Weights of a small GPT-style language model, trained from scratch on English Wikipedia.
Size: 15 layers, width 192, 3 heads of 64, MLP 768 GELU, vocabulary 512, 6.94M parameters.
Architecture: LayerNorm before each block, learned positions, tied embeddings.
Training: a variant of SOAP for these matrices, 501M tokens, 3822 steps.
Each number is 128 + 24 x the weight over its row's rms, rounded and kept within 0 to 255. Layers, rows and columns count from 0. Numbers have three digits each. The size before them is the row's rms in percent of the matrix's.

# layer 6 MLP up, 768x192, rms 0.259, rows 466-482, columns 0-191
106:148122170127103122128119118085141103115150132113100125117125133144127110084103135156092111123153132105109131114090139143126147122132135119109151113127139105195141088144070136150146148109117167132150139127145110112133168129101130138175132126170160125107125150106089112119097080107127105152159151134137119164110161130079108138090145107119100136170134168115157153112118151100112132108181144137120086123121119116127167141101099129102160086109140143151146145109172097077149110082184125157137126073113133134149101140087104126140164144154125146129101133121150095158140099160127167103
111:140135183162150138102127148104123126146101102129098115145110150099129146131148117122111170103130166107080112119091089100137085105112155153134138114143117127127120163135156132117143139134130116159148121120168147113121121136091123117126175160168143143120103095088139168104166102122094157183154093094129152107166104104082156088095130147128148124137143114131091112141103137103117103155144125131128087084100129149124169145114114117152117162168077094092120139122126122133171092160139156096128130135111144069089100109099168144151109126094122147150116152130133145164138137113130157127
103:145130150108151138119108168172119105148128158171116115145127115113143138155110155133058137165129108112147085136136153151143103153087147120116154089152130125140146140112128128131088127130131077128109117119129110090129144124122128145105137118125098155142159089149078131123124136164091105140129151121124110110093148129086090095104115171102161187142128115139114131130125110107123136139119196117099117193118098112115139141124188117062104104108109096128110116125108139146141134138113114069120140175093113150144155123114127144122132124092112117163114112132114143099169139141176135089
094:115129094155137065096092104140107174138156130141123151084133084121155156149145149144125155092170122192148121126128146091131118118158116085131147130113124137123098154134110096145104092137117149118127144130146181133129124130092133108096081102112101122119097120120101121145192134111108135119060126084084108136174123080159127100115156125165137120108092116102130117089153112144126134137118163126124158150133111145132143094113117144129115142118137101123094152136158155119104152113136171103136155110109080079132144143128117147094119131141094114135102129155114138130128135121197125116
104:138125111139127150138095160152110096141155119111124124168124158126085165128137147126082111178098157161100101111150155154126129146145116125090141148129109144136104105151116072133076147115148111145124113145119143135160167120095164137114144124110131141129092107147109140142123179125133107140172109146143141093122135102127141091161088111142130077153122145090144103105086093147090149115111160178146159175123107101119160103124123144139124094147110075148131137109101101137093133149135141130181114099090155095089115103144135120115158131170180134121141104128115180106137133123130131120
102:113108121111125118118131116084127126166104154144177143137105144119154187136120087101146126165128137108162127150146142134148151150146130134143135095136113109128128114170138097120097151115115162150113127119121144070160126148142158101112150149087112128133102096080107106141138159100097091128150120164183166145116160115091117137091174106157105101122149142138124148121149103129127130159065114134144131147112168140128076119140121134127132125135137114138153095102128082109141184112119141128129124118123140079137098128054137146131090108093098153130146089111168125119139170156130154152
101:142146097143166143145095148099136112136165159112148103162162158110133122153177139105130144142102132107107117152121148135146135106113160086097103107132097135086095142142086115130170114136106129112158145071129143143086136121144095130138134125087116151140121120168116160153154135131089166146158127096137142093110132152087119111164136166114130124127131082142122118147170062132125129144150126118141098154137115141143107110123100133177100122136140143147132105105161155130110231134150114135136103114127121151151118138137104142153117152153133151115094165118063134128131158128125111092
104:087131180168148157137088115136114153118134118091122129127134154144081132088123133148161129123119106160118106142136129180111130145123136152098154075108114140155152071111118121155144148091179113077087115121145145149130157132158137140113104158127109143109140127174151138115169109158153127139128137134121141165113125128150143129094130144134147159131125126134145119123091116103118167150118066135132141118125124133138109151150106100143129115167134152141177102110161133094148094135133096123170115118128153114096166147119133138071120103103150115117103093160171151131114164053159100122
096:105119101118090096110137099128157137167096142159151117154122114146128161130105143158119131110136077169108142106134165102107158089144124150127102120126108092121132140140113122151142126140147124092058096120127113175140131191131150123138116183119114092136126148112152125152177169083147100151152152098149119067121099117153059143122090140140121151142112138105142117155110122128147107128118145075118128183125118117126125108096117140127089149120111133145118113127142115164137144115174160096136090149119103136135120131114100143134122137124148131092153116148163098138186082108129123124
100:124136095118169123136089123129133158147135141133088162118151132148139132097092141110124107153129137142133142125080147124081157182128168105127113097151114161163119154136115119108103138117142126123106151121137130109113184120156103136137161148142160112093100126140119074173187114139126115121100091147148137137101153134138143103114166144088130127176114111147118140135073114130112091129139125180088179112154102187137153140164117122105109117109161142107146122150095137132091143152111152099123146145153097122095123091096112134106175141107085144158149136164112115122135116110102164124
094:069104138092142130133128131122123112131116108126121126158159098183107184118119135115109109127135112146100108133116149105124129061121118164140161145125133114104131109124161148123137146112094133093125146165142175183089097127102097149114160147153138184129158144120089116097097173130117116144109098122142116136163125173144108128151140120174123133166131117144093113183153132133160170145134100148117113149108152108139134129162140117149142150125069159117087186111137148105164152122133119109142134153086091109131139149166092132092119125160114128154113128103115138131099115124140157093
098:152083166090166139129144110098133091157101162139092136104087116105144126124153090124108109130132157131152136144114149138085109128165174116101119127126175142111140119180177180103087151111112104141128097132152100122117146161120159125085145125164112146115113123127104096096138080120106118134127121108170131147124164115126090130125117134163079136163091158148092132156127102133137157107144131136101167115105166111108132128116141155114166140159110085097126178137160124130155100154087107127149147145113123158126164106130125138110127153075131151136113107160119131119123170119140104102
099:164150101115144148107125072134130154090113149101104105093116133157146147156126169195110080142139103075150167172126109155157109135079158155120110107140141121095148122114124102115163118115157118086173154137100121154131168110165142131151099127091100087143112139152107122111115071124112135129117102145125095149121094144126123106156129132110105154110112171121109124137130132140157152136162148110139124145098136133145127101074147153162143108122155158133142119129135086103171127076117164117123124119141119100155129115146119148132122106146090132152093165119112120161127114162093161140
094:119159124137171083129116132121117069150144137100157131130118111152165130149133128092117136129115060119138145116129168149125144135131148114122110116143093143127170152110136113110124111113142132112111117113152149120159113123080146153152127091126118149144111112122121145148098162099130125146128143143101102150089119087106160122125127139125149118145151162133068088137140129082125133157139127158128146094140130104119096122150099118119128161109120112133156094154096158092147162123074120118128128082084151123148105098134094160112085155202093089139105106148157087181167136153139133096
090:146140148088136146163106135156106152096128144090138131122139149111140113128107170127185123113143134103095153135117114132155121186127179142122178114157115092133160133130089086143157151104146095137161131134126192150161152127094143150136111113065090117165093180170138121146151148120129158114119132136157117115173123114125140135095093131128122102114128138153187128098099150117133151098152142146044114173097111119120143133136177107108139145119148115128127137120100102137106128129134149122137109150122100121129132151124171122144154127113109134100104161142083134103119147141136103128
102:147148161120162118099153138126137115122142136125107141091124152086115117152128114105103128100134163145115106131130190117100105128179137126112133111083130121126139114163110111139098130157169118120135144139149135156104158148108113112133160120127143154166087116162125131116086136121099088094147132119124084107136158127134126112141176163130132137167107130103111100124086124131145086118112155129104075175138141154136108132117103120168136132156166110123144187108148162151121159128114123146090104133130119106068121165138116143137126121109072123195127165152159148088188150127117131155
100:134104108135148146164113165121127162138115146150131125156110115179123100107158124135152153110127142184162122177127092125136136106173120154133172089100138123116095169126169124104136158113089147134125140114115121144093136145100127136152115139150094148116123147142120161152110126164142133129154067122162103160058137174108095139144122129142096133094123168163154121137145143112108111140120085128149122116094114127136126142123129155164127103067112094163113118134109120097139119113121159131116155186107084119081136125156080161125101152100105122113119143106150112121141138085128159127
# layer 6 MLP down (transposed), 768x192, rms 0.24, rows 466-482, columns 0-191
109:124136140182117152145123070168150099115146126131132135121141128049097121187126129135064159120109140103120131141135086136125101148119118134138113157106090147101161183102115112169141135134146129112144129099153099129086077112145118133105142121095125143125099151132106106157128097092123099141135147168146152154121106131168171128112108123055123129121128164100102200119145103105118117121153136129104147135111113138111134105160122126155113136109094127130121126144147159149173135132113082149112145123128120115116122096135110175092116156135152112131130125127181124162150117133107113098
104:138108131153169136122114151116152087166116143127117132134083108081133113126112091120129113128138116137123161150131120085107114089126111094105117150106143124084116126153146117128156119124112147099114145140113125120143112127127161125148115149116126129125107144163149133102072165152132154141139114111112149145134088133101107112134074145129112109123140162055189132078104158149128134133138134140120147116133127119172112145132148115132101096057145138154097157136190128138114117151171129071130099078128148127161122154120134142074133099119145161144170121113076114128162135138099099173
098:140141152074145197116085147145113171144122146134104140133097076120106104117096121108168088131103139093109123108133122170101138123115178132141115094160136094108105168160170133111142162121070137098135122129113158136124134139127121046167137126120184152138144101159111132101106147155113147121137105109163110111142144100140106159159147148131137091119117103137119140118121127134097158151150154102154138106129120137139141105129181121113104142126124164154141149131144121129108127136142126169162107120154141150098133126146107129076153108113146104139153156110147129118088143086162090119
096:132120152146123139131145178146162157108098143159132122142102118094135118093138131134172140124136144096087125136186133171124160152138135150110127086071155103107156051125154125096066115120104120161146130135129127187150158158158150103146159140136108089143089133169116131154091095141134157147136156143145123134175168103113102126122133162127123132133168145123159129155130148156105142147109120140118105113148153132120109141180120137146116087132087165099154133083098118147101100159159129107116142165120144103137155104107101109131138154130152124116157108122162139121110130139115112137
106:131157095180106137174101153102136139103142140112130135129141142103155141169123127119123119128115163144125128165118102086121106152145130143131195116082125118121140095135127117071119121091168128151124155120112074134142142105144141108132121170115158110124139104131114105085118118100173106147117108125140092135126175106120109128134157145150135140123170130130137117156157160103075132090127085134136163142151108058093172112130166131127109125115089114141115146122159132108154126087152119131086145140130092171147124138087118110161119137113127114153135099092099173157154153147104161144
099:136130145112162124113116130115091121144099161118085185117141141149110144133106131154125150083141080141110107112140110118070159122129102154150111151129132148126144135125123136124095117110121138104148132123101129177111106137081139131125136090149155133117132128164142136149122108105123125162111124144122099137124147089105138119165114136057148124132122127086120127133156120125139118084163112146079111137096118132151125091163172142112115143178162157132117145145155106113121157111074103158118113080168224093155124149135116157118129131152114117148133128154150163085158154164153134115
113:122141138126145137110181133196135115074131121106143128147091162113103148137175153104083135142182116060146133082165138114118136097146154135142138087112110080116134116154122129146121081125150135110143140123107166131142124178143111103112162149171097124151146126141140137112080173119102129114146171109127113119108147108114162162139119090110132107149158133122109112097133110143111132187178134121178131087127121096139145160114129118177113114158173144140128131142104136159126107115128141122113092133171118130143115108092141154144113108130087104124136123150135101157153123138118127142
097:168142119152103148158134092123094072116103073106135153126120130128087140180126143154121113129156091120168124096132133119126154151165121115109162122119141128135140126139111146129137127179099095139145099168158100141117141136067135155108142107099122075082097119103154110120146132150130110122121125167112126150129138067108131164109138145134123129086124128122068191133154111131165084090085134128128107119129130101167132116143111142106127122163115155105169122159130143094136176114117120144137127119099131162163131112108173111150123124135126136110131165145151111129173122173142131160
086:135107104115130157138174084163092148157136152100115098132125086144111126099190130095108105142097147114122113146169099087114150111135100119184127114146156103142129137093113140125109117137143122144145119119111091072154100117162132101116147104098157071098117134174121094130099119131160120116113096117092097171140161131095147166139094125144110117103140105144151119157128118107134110114106117101170098127099083093094132106140149103105107149161111147110151134107144130134110125120107129076143123073136131142138128147117101091101107123096149139152151106101126117092133166137146145167
099:058106133148146102091121155166146146117141138141095118111096130171131139134118148108162117143120123099124139109075103107161084118133159095109124174104130123149106113123134127110105125109113128134200068099143120131117109141128153144163097152092132127084113167122155124148176133114147140160118201124117132118128126157116114159130101125151118140114117136134121179116154131161102151099139117103172122100110107141097125141130096152143089141140096079125172082124112147150163149118158153094151133112105127119147099148123104123110111120128151138157131129146125106078120139103165094126
092:137135109127167147091155130199128129116129164136143124132090109100094153142123104113100125160167107187152140137132128090146151187148086119164150164125090089101091120118101165132136128103156133116146115107108075111142102100083123117101138115149159102124126115144142148140148163136155117104123143150092153126143129101127137152094142166102123107148124100143154136145105092124135098123143118117130135143093132157122121147121119163176093135128091132118164130127158112172124154152132145122135131143118157118177120184126123111060119131124116101121183167158143111112140120159123101141
104:112081116141162122176091150130160122146143123096113147148100075165115131163119142152157170130109095105114132154089145155133150081143125135143159141116157155086119120125149144093130111138122121123131162086129099130146123120174134116131088139122139113127163103122169153124115161100149129140109093102110097126110159152114144134141152174129164130100148119094116136156084124129127131168120098095150152125078120123148182135112104160143110137113108126099092125081143154157126146102158169186144157116124128141152111151122158150132135118145146151103178129151162114084160114090139133128
112:166149139160124135139149157135108136129116155158086138113139114146139143159120143113110082172079123119118146161129125177117126111115104168082152125108161103154091138164117137103141137149143141115103165129105153145102132102152101135121104109099151127169119146139125146143121125139097126116136113129086108151144093117118094105135136107125168097109122108098125112142099065104110125114137102164164162160157171103142153144119134126153162122105085081096122151102111119079167118121104132153074170159123087094136153161116157140122151113134125084098133102131113148120148136145107184130
111:116188123110127129152122115143125102158153143154162146123084170133117140100122150102107128104151112123104116111123140130138123117132112150154172157138125127148187110115120123150159102162167164060097143129126159138147119112153177150113146146123164136100131130094159175116152112123114145135134112145050077152123135134143128148103118125088115152088092140103106148113137129089161122120151127168132137120131139143177128125121124108111156158103082089140121155167145102183135101105111102121142135105136165127085152153148134103115107134168123116140104106101120125118187150114137118140
086:093131136126122145163128067112160147136087131115158168111149094147118110130085094137138157169095155117111130125169118159150165107105107117163158163113140169131200154108087103147134130150124138142149117139095129081171115099154147131120091111122109139069113158099107104140140136142142128150136069107124143148133089094149135120141177121150133124161120112177118121132145106141173104117091131120123124139133122185118101116161123135153145132106119197130126107167113141142135123092122145139129117125108171129115124091134120111099160120116131099120136104142126142150117160119131133171
109:111096116118099141103119108107137137103120173154156090104147133174109122085127128111131104101115125122188133084178090153174115141105081155109122097100127187093136136106127124115149138119097166129117133103095155130104121123115151118146167107108127072165117099117131123142162112118162116139108116113124099098161085111119147131101109096159123145102125127144108119109147123106120089139138109179136150099133135124050094118108137142092131106130080152192166114130098141137122128142109125115142144126117148112133162160120130102140117117163143158119152139106105102144124118095164121117
103:137163128132148120156091121116120133166147084143116142117110160128104187095130139138151115149143117154115109111145135124112157105134161115135078099157089093124138146115134125181104101147096116134168125130110112092129139127129131169138161139107166124126181134114135154138111099130138158143147151179123175130113103143106121080062105094101146157109160123103165101129135104151160083107136142119069068082091167095112153132134145151128099140150149148130127126140154101145127084102167142132124103131131108120133124126160075109122115151136140128139131166130137120117113120166098124129